Part of a small language model's weights.
Training: a variant of Adam for these matrices, 107M tokens, 6513 steps.
Each number is 500 + 50 x the weight over its row's rms, rounded and kept within 0 to 999. Layers, rows and columns count from 0. Numbers have three digits each. The size before them is the row's rms in percent of the matrix's.

# up: layer 7 MLP up, 640x160, rms 0.164, rows 612-639, columns 40-79
# down: layer 7 MLP down (transposed), 640x160, rms 0.153, rows 612-639, columns 40-79
up612 105:567559448509429501562468496385521474484433573565493428427462539553555572539449541532506537538487504434446568560453399552
down612 107:405510454494426519511558528570595525445535457486446546501556603515494449450483502477564531531524511535537487453463493494
up613 094:523504432529454487501440463423531513542465526496503458467455431485443519450496535545561501549563517486506475599519569529
down613 088:424538502497526467478531580416497492501449478437517476523543558550509533450487458484596406509548492502513480453574433539
up614 084:503536635536446413510606560467515429504443545496490400502505443496543543454478523496436497560402487431506555506485553495
down614 086:529533448485487462540573578573428520421595345518517461522428473481417484487456590489524396424585541422490540561478483526
up615 102:540546515552409561572524519503525509515568521533587522514546570529426393496470550425547443475463593489507515609449461493
down615 099:453517476527527451414440490476460602487539453459492552455476475523556477492531469426545514469456500465469496556566566516
up616 088:524476490481530469553523404534482461497624502578429546464619533502406539625518555489496583495486609473514476511463643410
down616 083:483527541461588554535618577482516509493491585434507466464417542420552473442503440491498496535556409505516590568527457578
up617 093:451592371525499502521482486648455461558477460486548523474542484502482540590581518451606531476418503479471505500546485503
down617 096:438569483479468511483493569429508477434460435446514488549445459519525478462455546552502515520496442469458624543366429525
up618 106:594518468560535514555503453441489468486503464561421425480593513451539566535557512597639529602464469564481561558530435481
down618 105:513465536357482420418552493514489518488519560470478537529397471454446488490447494440574423549485641577447431508396493503
up619 100:532496482481463454580524496483503619493440450496517502561516496460492602522397479567571522621459474568456485563507499509
down619 094:496572532436528480456444507467450449605529453601491549380490401556488548474472595542489446398554474528516580474477448534
up620 101:434508505498597493477593487426563464572517528496367508519489421447562533491465478478423525503439441528485492548561500530
down620 098:514498554509421564456586501574491485520552424561444572488503518480471528484499520510532535622565593589487526474551575492
up621 075:521531545576592506599559459496534478587498462486453502470480457549599426535573586545511492564446501516458524492470542426
down621 064:522433511479459506475430436531505506512561501495481494539504443522505499514459404515538459501521527469561532522492465503
up622 102:498483556468520432540474489518506441494461571534515488423552392425396502484541596509552499432523580593564537535513528492
down622 094:498478501528491502408489469457528560588531462427542463445488562549557432432425487549536516494535428442473528492563510419
up623 123:400493505390493540534508463487570490535544499476457433592566514457485530498543468498586457574521509505536518540485537493
down623 130:564549505567530435476575581470489448522557581518454541444573468532517442503447574481461473535422581452479445473526504549
up624 099:474476437412461433513522487462645473440545537485500507408516435607473572500581499431546538446510537527557380488522437541
down624 092:491487427440446512461500462593441552501484544478409523514425625520468490430511485567529513429479541436459441540493541439
up625 095:472492518450452521536614516494530459636377534539557448567553576370531536585433501504557569466493519452509490486484563534
down625 094:481515537474519454436441478488512506487424522459528466543513467503432462437372529491449481434521489497476450416468530470
up626 095:516443512374453556547528472518506471417483496510472535527581527422433587513462433564513604474523487498537491412469449411
down626 091:562510608491522428538546586471527477536492558621535475448472488503529512474504496445473491431523460542523446527428601526
up627 100:525586500522469468571519460477464414524486471521439552529570541379548573592515508661531520547540478538510506431534515525
down627 102:573494522450470499469399511479521487533515500511507531547446483468418511507452509483419531465505479538524502555404521514
up628 078:511550573500523436505564546397583434461537527469373443456496468559436473471495607548468570458537558506575449597493602444
down628 071:526513537559378531521584568464502629531502478422482494564445542518558534483472530534522521449503429505402464537564479494
up629 100:510530473491446510516543430471444454464477580471601450502472455537511548553403526554474503514581472451589553604526558553
down629 095:554479506390487454513503440451407459514476552552509543567556553488439530531564520443506462442495428489491480508469448441
up630 109:514472525493591458568500463626528545573467451547434522450524457502585531475445534567472455561501553543572571536580616523
down630 106:549536546474541503591488455466582483508502597540507457488478472567453519542446470562546517494470507452468449424407484508
up631 091:445502502408468532451556454565442532498437534557539480460631559531531423564603562436421480472363501528512563478492477477
down631 086:505510471519483444457528577515558528490495543460480405499490404409415499507549487519469442543550440494524399467455519556
up632 097:500593547525514410464491389523509468532540561431527434434518505506587492629541581472504459460446530520467475492498498511
down632 094:592441498483556533493440500525489510532477569473499451498516493517443570476389419506496446454473484507535537517421448513
up633 089:450529580468508450469510487540575445609485558592509442554589417422492414472501529441471572509436478572469510523522505518
down633 084:478494483519462550481460548474525545528542448472508573524432517513529514495443480512500539460554477460540599455499547553
up634 094:421518492439598574506486525558527502543539493552579437425433442471493520562552560423530486423467481504464534441540430598
down634 090:565451546528540451461498530442432393516484536553540432495426609498518482487473476518577436595579452487543638539551522526
up635 098:511487523451437475476482440518508484523532565439499497476522528550522575586500461497539510351496539567487537433509548443
down635 098:472493420412550540492556470528487504423526511532446517456455490551475439512532503548505492536504481462452463514469476497
up636 081:558441609522477507435526514435573457481381453569432446605574516452378508502476531514552589469471518515486561470536484389
down636 080:557552623474536512537464524501459533388501522443540567442398467482497500437555490471464482449610416504439519543526442507
up637 116:507506494505470485532465492492507469467592533451397560515532532458528580537451428650528620502410476513468499564471484500
down637 125:473511538499485505464603546389480496545489492496457424458477480517557517422499529503485546550493487492505510539464535507
up638 090:504455525506453516449452513437467532541452517529565526472586402492523458549538542488546538515500511450525465551573594531
down638 087:540445435413573511565578606454527456513576607486460524489457528551447477428502452546457525568471473570419478419403459543
up639 100:531472448487533475475523455489457541573519589446477588470484493465453493548425501480511524420453504438571560501535591442
down639 103:483546518345409500535405461519533496458542497616479486507520463476526492531492532494426422530515480514496480514498525463